From a checkpoint of a small transformer trained on Wikipedia: MLP 1536 squared ReLU.
Each number is 128 + 32 x the weight over its row's rms, rounded and kept within 0 to 255. Layers, rows and columns count from 0. The size above them is the row's rms in percent of the matrix's.

# layer 2 MLP up, 1536x384, rms 0.0358, rows 1361-1387, columns 256-383
size [ 97  96  99 124 101  99  99  87 119  98  99 150 104 101  93 103  96 108 100 108  99 109  96 105 100  79 103]
[[181 214 149 156 124 163 127 176 106 142 166 104 141 153  95 112  89 140 102  86 128 101 115 117  85 142 124 150 117 171 155 124 128  75 149 149 128 108 102 163 193 109 102 116 142  91 163  82 131 158 108 174 119 195 104 120 122  60 190 113 177 153 125 184 131 129 138 142 175  89 139 104 196  97 150 176 155 134 206  53 150 140 151 140 106 158 197  81 114 174 156 137 136  79  94 129 112  80 148 147 150 137 147 117 142 146 171 164  83 158 185 158 136 125  94 125 210  91  56 130 128 119 105  64  95 132 160 133]
 [134 109 149 133 101  68 104 163 151 173 141 148 135  69 139 126 130 174 117  72  98 160 100 111 113 167 117 145 209  76 179 165 100 160 173 129 130  94 144  75 123  96 109 147 155 101 124 103  97  87  92 107 145 122  92 134 149 121 206 178 102 139 196  86 128  84 163 181 157  58 118 108 111 135 159 155 111 146 129 133 117  85 143  67 118  84 132 116 182 114 137  68 160 118 145 111 101 109 151 118 134  77 118 170 161 105 116 173  85 123 184 133 115 147 127  67 105 134  91 106 170 135 147  73 175  89  71 148]
 [126  65  64  86 119 113 112 122  61 152  84 115 144 153 115 122 125 141  99 131 136 128 142 135 126 147 183 139 170 107  81 108 130 122  54 133 204 128 107 124 151 111 159 112 147  96 130 123 180 140 106 179 159 118  67 129  77  86 123 169  90  96 106 119 165 180 158  37 106 104 115 114 151  90  94 116 109 153 118 145  93 165 175 160 136  72 140  96 110 116 183  88 157 137 125 129 105  94 162 119  93 106 149 102 140 128 124 162 142  57  82  68 180 182 144 169 126 167 146 142  80 117 106 126  74 192  68 100]
 [163  83  89 150 165 172  68 109  97 153 128 118 156  87 146 158 116 139 130 164 165 100 131 146 146 122 121 134 197 123  89 155 125 155 137 155 133 113 160 110 109 206 107 143 110 137 161 133 173  85 151 150 106 155  94 202 157 118  94 113 119 173  99 187 158 112 128  86  99 150 107  78 118 113 117 124 188 138 138 128 133 102 132 130 139  82 185  95 131  62  90 155 106 149 138  95  99 112 106  84 115  77  87  67 148 152 158 162 175 224 137 148 122 188 136 153 121  56 114 144 190 170 122  93 157 113 136 148]
 [122 108 170 136 143  99  97 146 145 125 125 110 140 104 104  82  97 175 106  90 104 189 132  98 151  97 125 103  99 123 101 144 166  79 175 101 165 134 166 131 115 230 131 109 159  86  99 103 143 110 107  87 172 143 209 135 109 129 105  72 113 115 149 151 159 147 152 131 134 126 141 100 113  80 145 198 127 102 116 163 138 148 107 130  98  62  97 133  96 127 160 153  84 160 128 120 105 168  87 138 133 177  82 148 134 162  62  95 104  79  81  99 153 134 113 146 116 139 192 102 133 153  75 153  87 200 124 165]
 [128  79 117 144 119 170 157 135  44 160 118 121 173 112 139  68 123 178 157 104 125 147 124  97 134 126 132 125 160 129  98 174 105 184  86 155 117 119 177 115 149 105  81 179 123  95 114 118  94 153 156 115 106 138 140  68 105 105  51 121 105 101 183  91 165 143 159 141 185 140 104 122 122 127 102 112  76 147  72 162 112  85 128 129  86 116 125  93  98 102  95 132 143 127 110  52 152 119 169 130 125 211 139  84 175 177 160 130  60 108 145 134 128  90 159 173 101 112 183 134 150 127  98 171 144 135 126 108]
 [129 138  76 122 184 192 137 118 141 160 114 114 154 140 153  89 159 137 163  87 140  69 150 117 143 220 163 122 156 137  69 150 123 170  80 152 137 133 148 127  88 152 167 105 197 114 147 117 127 142 100 148  72  76 105 130 128  82  99  97 191 135 104 138 137 113 148 143 121 149 164 142  87 147 169 175 138 111 110 147 164 169 132 187 116 175 153 150 184 102  75 103 128 140  63  55 143  93 140 101  92 160 137 152 154 157 109 127 110 120 164  94 147 146  80 112 126 136 161 110 121 156 129 166 163 142  92  95]
 [148 171 191  78 126  95 144 150 103 183 121 143 157  53  74 103 128 132 204 119  93 162 152  87  87 174 121 133 108 158 132 183 112 179 175 163  61 116  90 122 130 139 113 164 147 117 130  75 157  96 137 126 128 132  96 137 135 198 218 103 149 118 135 136 103 159 125 146 109 116 152 152 101  80  92 188 142 112 121 131 131 130 123 130 105 105  94 136 160 152 166 134 166 101  64  90  89 135 120 178 114 124 106 115 158 127 174  82 163 140 130 159 100 124 114  87 178 161 144 152 184 119  88  93 120 177 162 169]
 [142  72 190  99 114 141 140 129 111  89 128 109 160 162 159 223 105 153 102 152 177 108 176  97  58 115 152  77 136 143 146 138 154 135 127 133 116 106 127 138 154  89 115 160 101 143 143  76 121 126 146 130 135 186 108 177  36 131 187 148 155 150 100  94 127 204  80  91 162 152 113 114 197 209  97 114 120 165 132 131 140 102 154 136 128  70 158  84  60 174 164  75  52  87 105 111 132 154  99 113 182  80 176  96 131 162 103 118  86 155 104 120 103  92 122 153 168 150 156 131 160  51  66 130 103 126 135 184]
 [130 115 136  76 146  93 126 129 156 149  99 125 123 139  72  99 142 120 140 147  85 156 155 131  63  97 115 111 128 171  52 191 134 110 163 114 203  36 125 103 135  89 137 120  93 150 129 146 118  99 115 110 166 137 156 175 132 162 168  78  56 117 197  21 184 170 120 123 145 110 134 141 149 153 120  75 162  78 154 169  74 156 148 113  81 112 137 128 100  44 114 122 117 107 126 128 154  77  68 177 165 129 114 132 156 131 123 151  95 145 108  85 187 163 108 198 158 154 182 133 108 196 117 106 163 161 198 124]
 [156 183 100 186 151  77  78  60 131 114 110 138 100 137 132 103  93 154 101 125  90 179 133  86 172 189 158 130 116 112 141 109 116 119 125 147  82 156  95  65 130 176 158  92 112  97 128 124 100 117 168 128 150 139 122 133 110 171 169 159 143 155 113 135 123 121 140 139 114 148  56 102 128 107  78 105 169 140  95 142 100  89 145 118  88  78 152 132 146 132  99 102 177  86 135 118  60  92 123  95 133 166 114 115 117 106 186 148 125 173 131  99 114 185 131 131 141 151  93 153 137  81 167 145 141  56 181 166]
 [134 103 188  69 171 126 110  83 107 120 123  92 160 150 161 139 116 179 119 106 151 132 132 128 138 137 165  94 126 103 140 156 122  97  99  95 132  80 100 146 119  93 136 176 155 128 113 107 160  97  87 126 152  82 113 155 146 136  79 145 179 131 167 171 175 176 166 136 110  87 128 120 149  83 129 126 119 128 120 173 136 191 148 133 119  64 139 136 176 119 124 119  88  41 147  99 125 174  89 138 126  84 122  88 139 143  66 132  74 107 162 164 154 137 115 143  95 134 123 155  90  87 140 129 119  98 141 167]
 [133 124  78 127 178 143 109 112 154 130 125 115 191 167  90 119 159 131 122 103  86 159 148 123 138 133  33 127 101 188 130 138 178 122 109 188 141 150 114 174  84 131 100 122 112 131 153 133 117 165 171 183 116 149  95 100 103 116 116 128 150  94 157 131 124 123 125  99 128 143 135  74 128 154 113 149 136 173 164 121  99 130 101 122 184 110 153 124  92 123 112 158  90 126 114 174 135  66  78 137 173 171 147  53 131 154 149 157 133 164 140 123 175 158 153 163 150  97 105 132 131  75 126 125  71 137 134 137]
 [149 113 138 104  87 153 142 141 168 190  98  62 146 177 174  86 109 166 143 147 175 116  69 157  84 205 107  64 133 128  87 157 128  82 104 126  75 105 116 160 149 153 134 139 170 134 107 169 130 108 116 142  76 118 113 108 131 150 163 163 115 172 180  96 175 136 129 157 114  77 112  61 190 170 102 186 179 112 106 112  84  80 157  89 123 123 131  78 118  97 165 161 113 112 104 126 172 154 148 110 143 171 146  87 169 120 105 118  94 170 126 195 163 153 149 126 151 151 154 193 163 118  94 147  80 128  63 156]
 [141 163 139 136 142 115  62 131 190 170  80 113 123 141  93 136 132 144 153  88  97  98 120  96 142 111 160 100 112 114  89 119 113 136 111 154  92  88 204 173 105  83 132 156 149 104 163  53 139  58 112 123 154 151 103 105  87 138 123 168 187 106 116  92 118 148 105 166 123 140 177 120 154 150 123 103 114 129 144 136  88 167 104 142 120  94 169  86 124 116 190 165 101  97  75  92  94 165  68 131 172 138  95 103 165 167  96 155 128 160 142 172 106  94 138 132 171  93 157 173  99 111  98 124 113 104 105 134]
 [146  96 177 141 126 175  94 168 177 110 119  81 170 148 124  54  73 126 111 147 151 146 143 162 159 145  80 151 232 119 122 186  78 147 122 132  42 123  84 128 173 149  84  94 127 131 108 122 154 120  90 126 151 131 112 102 111 136 159 160  86 118  33 147 115 156  93 118  39  57 182 114 135 192  74 165  53  76 110 119 127 108 106 121  95 129 160 109  96 129 123 178 124 153 128 143 115 113 112 171 115 132 122 107  68 149 114 110  73 104 144 126 184 169 153 134 142 168 115 120 155  98  63  74 136 148 139 144]
 [156  92 163 109  95 177 141 130 124 199  91 104 153 137 116 154 113 135 133  85 193  92  61 137 126 103 173  87 127 164 143  99 140 227  75 112 102 103 144  84  96 123  78 160 136  86 172 143  74 165  83 100 112 106 164 122 139 108 156 173 168 123 184  68 145 139 176 105 110 194 124  84 138 158  96  94  88 166 159 142 131 136 119 103 132 116 147 120 127 115 144 158 167  92 190 115 152 126 108 151 141 107 194 148 155  80 143 108  92  86  73 136 113  84 166 112 148 109 137 140  92 119 146 154 157 144  95 136]
 [180 123 201 122 132 127 114 122 170 130  99 103 188 142 116 112 107 139 162  91 152 121 193  70  53 171 107  78  94 145 125 101 117 150 159 136  98  81  94 169 120 129 113 125  64  68 139 137  87 150 168 172 107 112 141 151 188 182  78 159 164 160 190 112 173 190 188 118 103 118  91 126 146 132 125 174 128 128 132 127 126  91 145 136  90 163 150 114 120 169 134 103 109  77 120  97 148  81 146 160 129 147 109 102 100 171 137  95  96 129 174 169 119  96  91  97 120 123 163 102 110 123 106  92 114 120 120 191]
 [142 193 120 150 179 165 133 123 146 208 142  96 182 130  69 120  88 119 142 107 107 140 176 123  84  65 102 133 153 162 121 148 121 160 154 110 134 117  96 168 138 141 127 160  56 103  82  92 178 131 139  92 107 140 133 117 185 149 147 142 120 142 171  70 161 144 177 101  75 160  92 148 129 109 127 128  93  87  73 120 129 110 136 141 105 103 167 102 135 143  94  90 103  62 132 112 115 152 112  94 120 162  91 118 112 180  75 157 136  98 179 121 140 112 130 184  39 122  96 122 114 149 171  63 141 145  51 156]
 [148 129 179 151 184 134 116 132 143 145 117 163 151  95 125 214 117 168 156 107 152 168 195  80 135 121 145 127 117 156  86 145 120  96 195  94  55 115  86 119 149 153 141 145 167 108 114 124 102 134 106 138 105 158 189 122 166 114  86 111 107 195  83  99  70 191 154 146 111 122 112 129 132 137 116 110 114  88 138 124 142 106 122 149 117 127 141  83  96 144 138 197  89  98 144 119 114 202 191 129 126 116 136 149 106 145 151 142 118 211  96 165 149 137 136  81 145 169 166  88 130 125 111 134 123 153 118 161]
 [132 122 121 114 155  97 102  76 131 173 123  84 137 131  88 124 101 137 118 120 141  79 146 140  94  75 102  66 121  80 111 127 119 147  94 142 102 125 123 166 165 110  84 150 100 139 101  54 222  77 131 186 142 134 136 107  90  53  84 141 135 142  63 103 163 120 139 107 131 138 196 152 140 167 157 154 141  80 100 150 109  83 169 177 169 128 122 130 119 176 173 177 122 110 107 121  81 111 119 110 140  80 110  83 147 119 122 182  82 112 134 137 139 131 175 108 141 116 117 148  50 125 138 161 146 189 159 140]
 [140  86  97 124 152 154  94 122  81 156  99 129 101 153 131 110  92 141 120  84 156 172 114 114 142  80 142 133 148 148 155 119 127 116 109  84  85 145  97  45 173 114  83 130 137 123  60  85 147 151 108 111 166 182 139 146  96 107  73 108 123 116 133  71  95 146  98 161  98 117 141 122 154 197  67 184 168 140 148 126 141 184 118 157  95  69 135 116  77 168  85  84  48 124 136  99 139 112 153 124 126 114 191 103 154 127  88 162  79 148 132 146 195 157 133 123 172 124 111 127 108 187 151  89 157 158 131 122]
 [158 192 169 149 139  89 140 160 122 149 100 181 161 176  87 102 145 122 118 107 150 192 115 100 136 161 105 177 163 127 122 182  88 206  96  83 114 140 101 131 148 149 142  73  85  93 114 117 160 133 153 157 148 124 105 242  42 199 135 141 198 130 136 169 161 134 215 120 109  99 160 123  81 115 138  83  90 151 150 113 105 132 128 141  78 122 136 127 142 129 157  93 136  95 155  98 132 106 122 111 111 125  43  84 161 107 117 127 138 227 166 153 135 145 137 138 126 158 132 183 130 117  91 132 127  63  88 154]
 [120 139 141 126 195 102 180 100 120 150 108 104 151 135  94 120  91 137 145 109 190 150 146  85  61  90 165  45 143 133  84 137 106  78 191 111 179 110 165 133 177  53 181 115 138  84  94 162  44 116  30 121 100 128 128 134 149 124 119 204 157 139 143 143 167 166  20 104  95 153  98 121 140  89 132 100 152 112 102 115 117 106 162  85 120  91 189 153 130 112 153 128 109 146 174 114 123 163  97 118  77 172 177 145  54  89 148 166 144 100 163 135  57 170  12 145 103 188 101 109  81 110 100 121  98 100 103 163]
 [129 211  92 126 164 125 106 112 138 178  93  98 123 115 162 130 134  97 119 138 151 133 113  88 102 137 143 139 163 128 166  74 168  91 162 114 139  97  46 138  81 122  87 169 133 153 118 176 163 129 155 111 146 156 127 126  97 135 134 138 147 162 125 133 136 127 152 151  54 158  92 143 177 171  93 180 122 122 105 157  82 203 155 148 136  68 120 168 138 119  52 103  86 175  66 121 122 139  95 152  97 222 154  76 159 165  86  93 156 177  88 116 173 151 136  51 118 138 165 130 109 104 136  78 148 167 151 156]
 [125 120 115 180 128 141 120 147 164 137 123 109 106 127  84 142 147 117  73 152 106 157 121 166 117 133 109 163 149 102 107  51 171 203 136 132 153 180 104 144 129  84 109 130 133 118 189  81 149  96 134 116 123  90 141 167 134  61 121 151 150 115 117  93 134 128  81 100 103 123 128  97 136 104 176 148 136 154 154 110 119  88 170 163  84 114 155  82  80 104 159 165 155 108 116 141 145 124 109 114 132 113 102 108 124 166  90 151 146 151 107 194 107  87 176 143 145 154 144  68 167 147 111 192 113 164 132 149]
 [134 155  93  72 169 158 139 130 112 126 138 124  99 122 106 111  96 160 177 109 125 120 159 125 103 112 111 157 154 141 160 151  92 143 174 160 130  62 196 139 181  86  96 173 119 136 139 108  79 154  96 155 118 137  69 125  63 112 120 134 160  89 189 152 161 146 146 132 123  81 181 135 107 163 105  57 133 164 124 111 138  17  83 177  65 142 134 151  78 104  79  74 112 154 152 160 150 115  56 174 162 174 128 101 117 129 174 135  58 159 144 123 129 137 159 126 141 145 149 174 100 105 172 170 146 141 162 167]]
# layer 2 MLP down (transposed), 1536x384, rms 0.0309, rows 1361-1387, columns 256-383
size [ 98  95  96 122  92  96  97  94 109  96  98 109  96 111  95  99  93 113  93 103  95 111 102 107 103  89 102]
[[ 99 116 203 110  92 161 165  95 105 116 125 112 130 121  99 149 153 152 127 117 123 157  55 154 125 127 154 162 107 176  62 103 127 102 128 168 128 138 153 129 156 152 129 118 111 117 163  64 178 137 154 119 173 114 117 146 140 136 194 178 199  70 126 133 134 119  97 124 160  98 128 142 157 129 145 185 173 168 190 144 118 138 152  74  93 134 121 116 151 128 127 131 194  81 128 129 126 120 160 138 109 120  89 124 126 173 132  92 127  96 107 162 138 131 122 177 106 158  90 180  79 120 112 110 116 110 115 136]
 [105 110 145 104 100 125 161 171 150  91  98 101 112  89  98 147 106 164 111 117 195 102  92  98 138  81 112 101 154 107 118 150 132 105  98 158 116 117 101 139  89 103 150 142 116  89 151  97 188  87 135 115 123 159 134 128 164 101 113 136 124 104 158 130 126 103  88 163 137 156 100 100 164  88 149 122 130 121 128 171 112 149  98 183 119  95  58  90 145 145  87 147 146 103 179 194 127 101 118 137 155 156 152 151 140 125 152 164 161 104 113 169 191  80 141 217 109 170  73 153 122 123 106  73 105 139 100 112]
 [148  75 164 151 165 152  93 136  86 180  74  56 160 170 159 100 118  76 135 109 102  89 166 165 127 170 108 161 130  81 139 218 103 110 128 153 148 119 194 123  89 135 124 113  72 172 113 119 139  98 130 177  96  79 143  83 124 108 143  79 108 189 142 140 121 114 141 164 128 144 179 188 163 133 132 128 151 161 131  91 137 191 140 141  92 119 150 162  71 161 121 103 149 155 141 116 162 113 119 219  83 106 132 133 145 144 107 139 152  39  87 158 121 121 108 156 128  98 141 142 113 103 126 143  91 149 138 131]
 [ 91 109 114 131  58 140 154 123 137 130 136 104  54  83 120 168 130  84 164 116 185 142  96 118 141 162  86 151 167 121  49 151 131  60 103 125 152 177  85  84 162 155 121 125 111 177 141 101 136 139 133 153 113 134 116 192 164 105 162 139 103 138 144 153 138 111 162  79 145 155 157 122 135 125 123  81 119  89 162 134  80 217  92 107  80  98 138 122 175  88 138 152 126 170 100 108  86 113 113 119 113 121 105 117 112 149 146 103 150 177 108 120  97 165 147 137 115 148 135 167 118 159 144 133 207  74 142 108]
 [ 54 171 128 153 108 168 121 121 122 141 183  37 144 156  78 153 108 162 128 159 109 105 129 159 171  98 121 165  69 137 123 123 180 119 161  66  96  76  95 141 126 133 166 168  85  93 149 113 119 113 120 133 178 104  84 168 130 156 149 108  73  95 148 167 153 121 115 141 127 156  84 167 120 113  87 107 110 115 113 147 147  92  75 136 148 152 112 150 118 135 169 120 168  97 115 158  76  79 143 119 142 109  98 149 125 138 139 142 134  87 128 109  93  79 160 202 150 118 113 111  42 105 152 136 141 191 137  90]
 [118  98 132  96 111  95 120  95  99 190 119 156 115 120 103 177 109 121 157 155 109 138 187  76 171  89 133 104 106 114 164 177  84  76  74 125 103 116 128 130  98 161 133  85 138  96 110 128 112 124  63 204 111 115 138 148 168 192 105 171 113 140 182 172 143 200 139  90 113 155 117 128  85  97  80 158 115 153 133 134 106 117  77 198 119  63  44 149 111 138 113 110 146 134 132  63 168 109 120 144 128 223 161 177 130 162 119  94 180 144 124 111 159 139 133 114 122 105 163 161 130 176 168 143 145 124 126 130]
 [184 132 139 119 100 135  92 152  93 116 134  92  46 104 160  89  85 174 181  88 151  97  70  84 132 113 165 147 116 128  76 117 134 109 122  76 134 108 180  54 177  83  92 119  92  61 132 136 145 124 174 153 127 103 145 153 128 143  82 141 132 149 155 112 143 189 121 117 101  85 133 135 173 100 182  97  83 148 116 167 101 205 159 121 100 134 114 142  94 110 156 124 117 158 162  87 116  96 108  85 106 111 192 148 130  86  84 165 142 107 132 121 101 156 175 134 111 134  64  94 110 128 137 157 143 127 128 147]
 [115 149 183 118 163 140 135  87 156 216 149 145 138 126  65 122 132 104  87 163 166  89 151 218 127 183 187 115 132 138 154 112 155  98 129 113 122 174 136 103  79 118 101 110 113 150 138 140 180 117 156 141 174 137 142 146  90 123 165 109 151  82 127 114 135 138 155 137 113  83 117 153 106 150 151 161 167 101 105 141 114 136 110  69 100 118 105 111 178 127 146 100 118 157  99  90 111 160 155  99 137 143 137 147 118  85 216  91 130 140  87 156 166 131 143  97 203 152  92  44 137 105  91 147 139 158 117  73]
 [130 110 131 172 136 176 133 101 129  67 164 118  94 204 158 186 161  90  75  97 139 104 129 153  92 148 112 155 127  59 164 135 129 144 125  70 142 157 139 101 126 106 166 158  92 114 162 113  65  90 150 181 115 166  83 165  52 113 119 152 117 138  99 135  74 143 130  70 203  82 179  95 161 138 111  95  85  99 123  99 107 104  70 111 178  99  93 184  94 164 167  93 125  38 128  90 105 124 123 120  68  98  92 133 148  85 159 108  79 154 122 114 108  88 115 150 142  90 120 104 140 124 162 136 171  94 132 174]
 [ 72 171  90 148 121 128  88 164 112 122 113 155 119 131  99 184 127 148 161 154  91 133 131 108  75 126 126 160 121 133 148 177  96 131  76 164  88 109 135 110 164  67 132 177 101 103 126 103 110 116 162 109 132  43 129  99 170 154 100 132 125 127  94  90 139 124  63 121 182 149 114 162 151  95 115 113 152  98  88 123 122 154  79 130 157 119 149 102 188  85  91 187 115 101 199 143 163 122 108 131 144 139 131 111  82 154 173  98 110 136 131  96 114  96 112 142 103 115 114 111 185 161  74 100 150  87 144 176]
 [113 144 158  88  69 202 144 101 141  82 133 176 113 127 101 169 146 136 114  93 185 156 143 110 111 120  58 147 195 146 151  97  94 163 137 137  86 133 198 132 137 102  97 117 101 128  95 117 132 107  90 133 104 145 129  91 154 159 122 139 139 141 177 113 123 130 133 190 121 162 109 113 131 110  99  76  86 173 129  96 118 180 127 118 143 116 100 148 177 124  86 111 158  99 104 115 122 104 159 120 142 133 150 177 146 132 136  95 182 130 148 124 166 120 164 153 106 158 140 157 134  99  92 177 144 110 111 107]
 [129 124  94 138 139  83 125 197 131 123 145  94 117 147 102  89  90 135 122 149 151 160 167 116 151 126 115 118 107 160 135 169 115 188 141 155 128  98 100 156 143 141 131 126 140 109 114 118  95 131 104 125 126  74 147 127 170 145 103 122 159 133 142 116 204 135 137 106 121 133 112  63  99 118  96  80 123 118 106  99 134  76 166 143  73 138 142 123 117 142 122 143 130 115 140 117 159 142 128 160 146 131 116 100 117  98 112 104  86 150  90 127 140 116 103 157 129 133 152 163 129 100 117 130 103 163 145 137]
 [ 99 149 116 135 114  80 184 137 133 128 112 119 140 141 184 113 138  95 137  86 168 111 148  71 111  98 159 125 111  94 141 140 106 106 121 109  30 106 159  72 148 154  93 135 146 103 152  91 152  90  80  98 133 139 174  94 110 153 155 154 173 132 157 127 105 146 156 196 132  96 120 132 164 137 100 155 149  63  78 137 155 126 142 167  62 106 162 138 182 152 150 165 147 137 116 102 138 149 188 151  92  69 128 174 170 114  69  96  92 118  89 158  90  97  54 104 115 172 138 151 114 163 156 148 120 152 118 154]
 [155 130 146 123 116 141 133 151 121 102 143 121  78 109 146  45 135 188 166  92 112 102 124 166 182 159 118   9 118 130 117 112  82  93 139 145 135 129 104  99 115 148  96 184 123 106 107 158 151 120  77 108 215 135 122 180  81 130  82 119 117 125 156 128 130  81 143  84 102  69 111  89 135 114 150 160 130 102 131 119 148 128 167  92 149  79 153  84  55 105 150 145 111  99 113 136 163 187 109 158 126 139 105 103 176 178 100  98  84 134 164 122 158 104 144 163 123 148 147 111  91 195 139 126  88 177 142 160]
 [ 75 127  90 161  98  97 113 109 125 113 164 139 127 108  85 103  99 130  73 155 133 103 130 105 118 168 102 202 118 126  73  62 110 195 168 171 142 172  45 121 142 151 151 163 150 136 110 139 124  75 112 156 146  82  84 113  81 112 105 113 184 169 155 129 141  61  71 133 183 153 170 139 149 155 103  63  52 149 120 133 166  77  91 141  87 112 118 132 124 160 115 158 143 123 117 146 151 161 135  70 105  97 171 161  99 111 140 159 108  93  81 187 147 186  69  83 185  53 159  86 217 136 118 102 127 110 114 137]
 [120 134 175 113 133 141 174 187 138  79  95  98  98 114 121 125  85 101 142 156 130 108 182 135 113 122 113 158 128 107 122 116 137  87 207 171 136 176 126 137  86 115  80 107 126 140  90 183 143  76 141 107 124 128 181 155 129 155 194  91 126  93 120 128 169 169 157  80 116  99  95 117  80 115 141 130 118 132 185 148 172 116 117  69 173 196 173 162 129 110 188 121 162  65 178 162 138  42  83 134 114 121  84 110 126 133 126  94 117  71 119 147 135 122 122 159 129 146 130 135 195 107 106 110 120  68 136 103]
 [ 90 128 145  44 108 155  86 140 141 168  92 172  97 165 113 169 139 109 193 122 165 109  62 129 138 129  89 110  71 126 148 156  84  99 131 113 143 179 115 123 100 135 117 121 153  69 172 167 183 117 107  99  97 178 112 137 121 106 147 128 164 121 190 117  79 165 178 147 107 178 133 164 118 144 128 115 165  74 119 160 103 163  97 173 149 111  88 130 113  78  88 126 129 166 140 110 130  98  38 106 124  92  95 180 137 122 180 207 121 159 149 155  82 121  79 142 177 140 124  73 127 103 161 143 130 157  61 123]
 [170 138  95 187 126 130  43 144 123 134 163  71 152 139 138  59  69 119 129 102 146 138 187 122 117 160 119 140 113 110 139 139 117 122 116 105  97 135 127 184  73 146 163 142 161 129  96 192 151 154 123 103  78 124 167 108 198  97 103  87  64 104 147  97 115  30 119  95 192 157 122 165 137 107  58 127  70 151  68 139  82 139  71  64 138 164 134 137 103  78 120 133 136 128  97 103 146 173 150 163  86 112 173 137 130 109 105 122 129 119 128 139 100  82 141 129 137 128 172 107 158 155 160 171  97 147  95 160]
 [134 124 141  88 123 180 150  93 115 136 130 186 158 110 150 144 117  98 136 150  82 189 127 172 117 120  78 160 108 173  99 116 115 142 176 105 182 147 104 149 136 145 153 123  90 142 159 109 172 108  77 193 148 121 111 138 133 133 112 154 129 106 114 107 147  89 163 108 143 180 167 171 135  57 105 152 127  87 148  96 205 121 133 145 135 152 173 132 178 111 124 102 173 153 158  79  96 110  80 128 148 113 135 166 105 124 173 101 170 124 153 149 143 120 113 163 135  80 113  96 155 132 150 155 112 119 102  74]
 [ 70 107 151  85 148 102 153 149 111 152 124 196 149  96 178 181 186  68 141 118 136 100 147 116 118 154 114 108 143 190 136  97 119 148 193  67  82 148 140 145  94 159 113 153 132 143 137 140  87  94 150 163 145 141 170 152 123 117 144  76 134 167 137 129  59  96 166 114  84 149  81 120 121 142 127  92 110 186  94 109 153 162 164  95 110 165 154 182 108 185  88 167 167  91 147  99 167 117 141 135  96  94  82 150 145 124 181 165 173 158 140 103 137 149 157 123 170  72 175 148 146 189 234 110  85 148 105 146]
 [112 136 176 142 111 168 143 138 139 144 113  79 125 148 154  94 134 103 136 154 117 115 120 131 143 129 183 130 158 139  91 141  67 177  54 106  95 157 129 192 140 158  94 163  89 140 114 106 108  94 176 134 137 143 172 191 153  94  77 118  71 123  79 128 204  86 100 140 177  63 151 120 117 146 166 131 120 126 124 166 172 153  87 108 132 131 138 131 139 127 122 149 164 187  80  91 125 172  85 157 106 136 127 118 131 203 145 128 137 148 127 170  79 126 138 117  81 165  88 172 161 105 133 173 135 109 109 127]
 [177  53 121  98 168 110 123 112 134 165 115 161  81 126 160 113 107  41 112  99 172 104 132 185 133 135 117 109 153  39 132 103 109 181 127 148 128 120 146 144 107 107 162 123  99 110 115 122  62 144  48 138 200 118 125 168 157 156 123 138 116 116  89 107 176 117 105 170 124 102 105 162  86 178 110 136 153 103  91 126  89  97 148 114 169 180 176 109 144  74  91 143 122 101 115 158 107  80  98 111  82  73 163 116  91  97 143 161 132 157 108 132 157 116 160 205 152 142  98  80 185 155 177 118 108 117 131 162]
 [110 171 114 141 115  53 137 144  94 145 176 104 131 141 157 102 127 135 133 143 183 129 148 168 132 128 145 133 167 128 105 123 123 131 118 123 136 103 134 108 222  90 158 116 107  92 189 156 130 185  97 109 167 115 120 179 198 128  97 181 129 117 133 155 129 193 149  81 179 164 147 208 209  94 115 155 138 126  83 118 203  90  94 152  93  74 178 193 156 111 117 100 136  85 115 181 149 144 151 132 182 132 139 118 128  65 127 147 152 113 133 121 129 157 132 149 116 133  82 157 160 103 135 177  73 125 146 148]
 [146 106 101  97 178 150 142  66 104 151 140 131 146 111 160 164 208 141 193 147 184 207 147 156 120  84 153 146 176 150  71 133 102  87 197 104  82  85 118 156 176 104 129  80  78 141 130 109  86 122  51 176  74 160 119 111 120 126 105 159 110  97 154  77 135  96  79 116 111  94  60 109 142  61 152 112 106 189  99 132 117 116 123 142  88  96 183 169 130 124 102  81 177 155 136 203  97 151 109 120 134 105 109 134 114 112  81 171 226 119  92 134 121 137  91 181 115 125 126 108  80 113  92 207  86 151 126 126]
 [ 95 118 147 134 128 139  89  94 152 103 145 136 118 147 191 121 104 120 129  76 121 164 122 154 194 117 190 157 101 111 188 139 178  77 100 125  91 106 108 155 143 177 148 165  81 150 103 126  98 154 135 112  74  79 178 136 140 183 177 146  84 156 139  59  95 123 124 162 108 157 134 127 146 208  94 126 145 118  73 162 157 146 187 133  78 113  69 176 134 100  96  99 135  93 161 170 133 181 159 177  69 128 144  92 191 139 158 180 134 139 177  95  76 164 107 152 127  73 141 158 101 138 113  90 119  98 127 159]
 [ 94 109  94 126 150 110 118 127 185 114 178 141 123 167 115 203 131 112 127  83 103  77 166 147 120 128 144 127  92 128  82 146 123 148 147 107 122 125 110 152 143 127 159 131 108 190 126 102 123 146 174 112 160 131 139 108 108  88 136 169 201 122 128  71 112 125 160 174 171 149 197 119 138 123 135  79  80 126 153 152 158 128 108 156 114 170 114 143  97 141 101 101 168 140 144 184 214 148 114 121  91 133  27 123 104 104 242 143 119 169  74  60  85 140 158 157 102 131  67 108 137 144  95  77 109  78  34 131]
 [117 161 122  65 168 181  83 129 106 146  56  52 135 146 109 131 110 156 123  88 160 164 189 130 136 138  77 121  61  91 167 186 128  74 122 125 172  86 179 169 135 109 130  94 138 126 150 166  97 113 134 111 137 126  93 201  92 155 157 108 144  99 153 124 129 110 131  95 132 123 147 130 107 157 115  79 171 125 158 156 150 159  93 168  66 162  82 199 110  94  73 133 135 140 147  82 175 159 131 132 159 127  59  82  88 148 159 128 103 130 125 156  62 134 114 181 169 145 118 183 109  63  67 160 108 124  88 103]]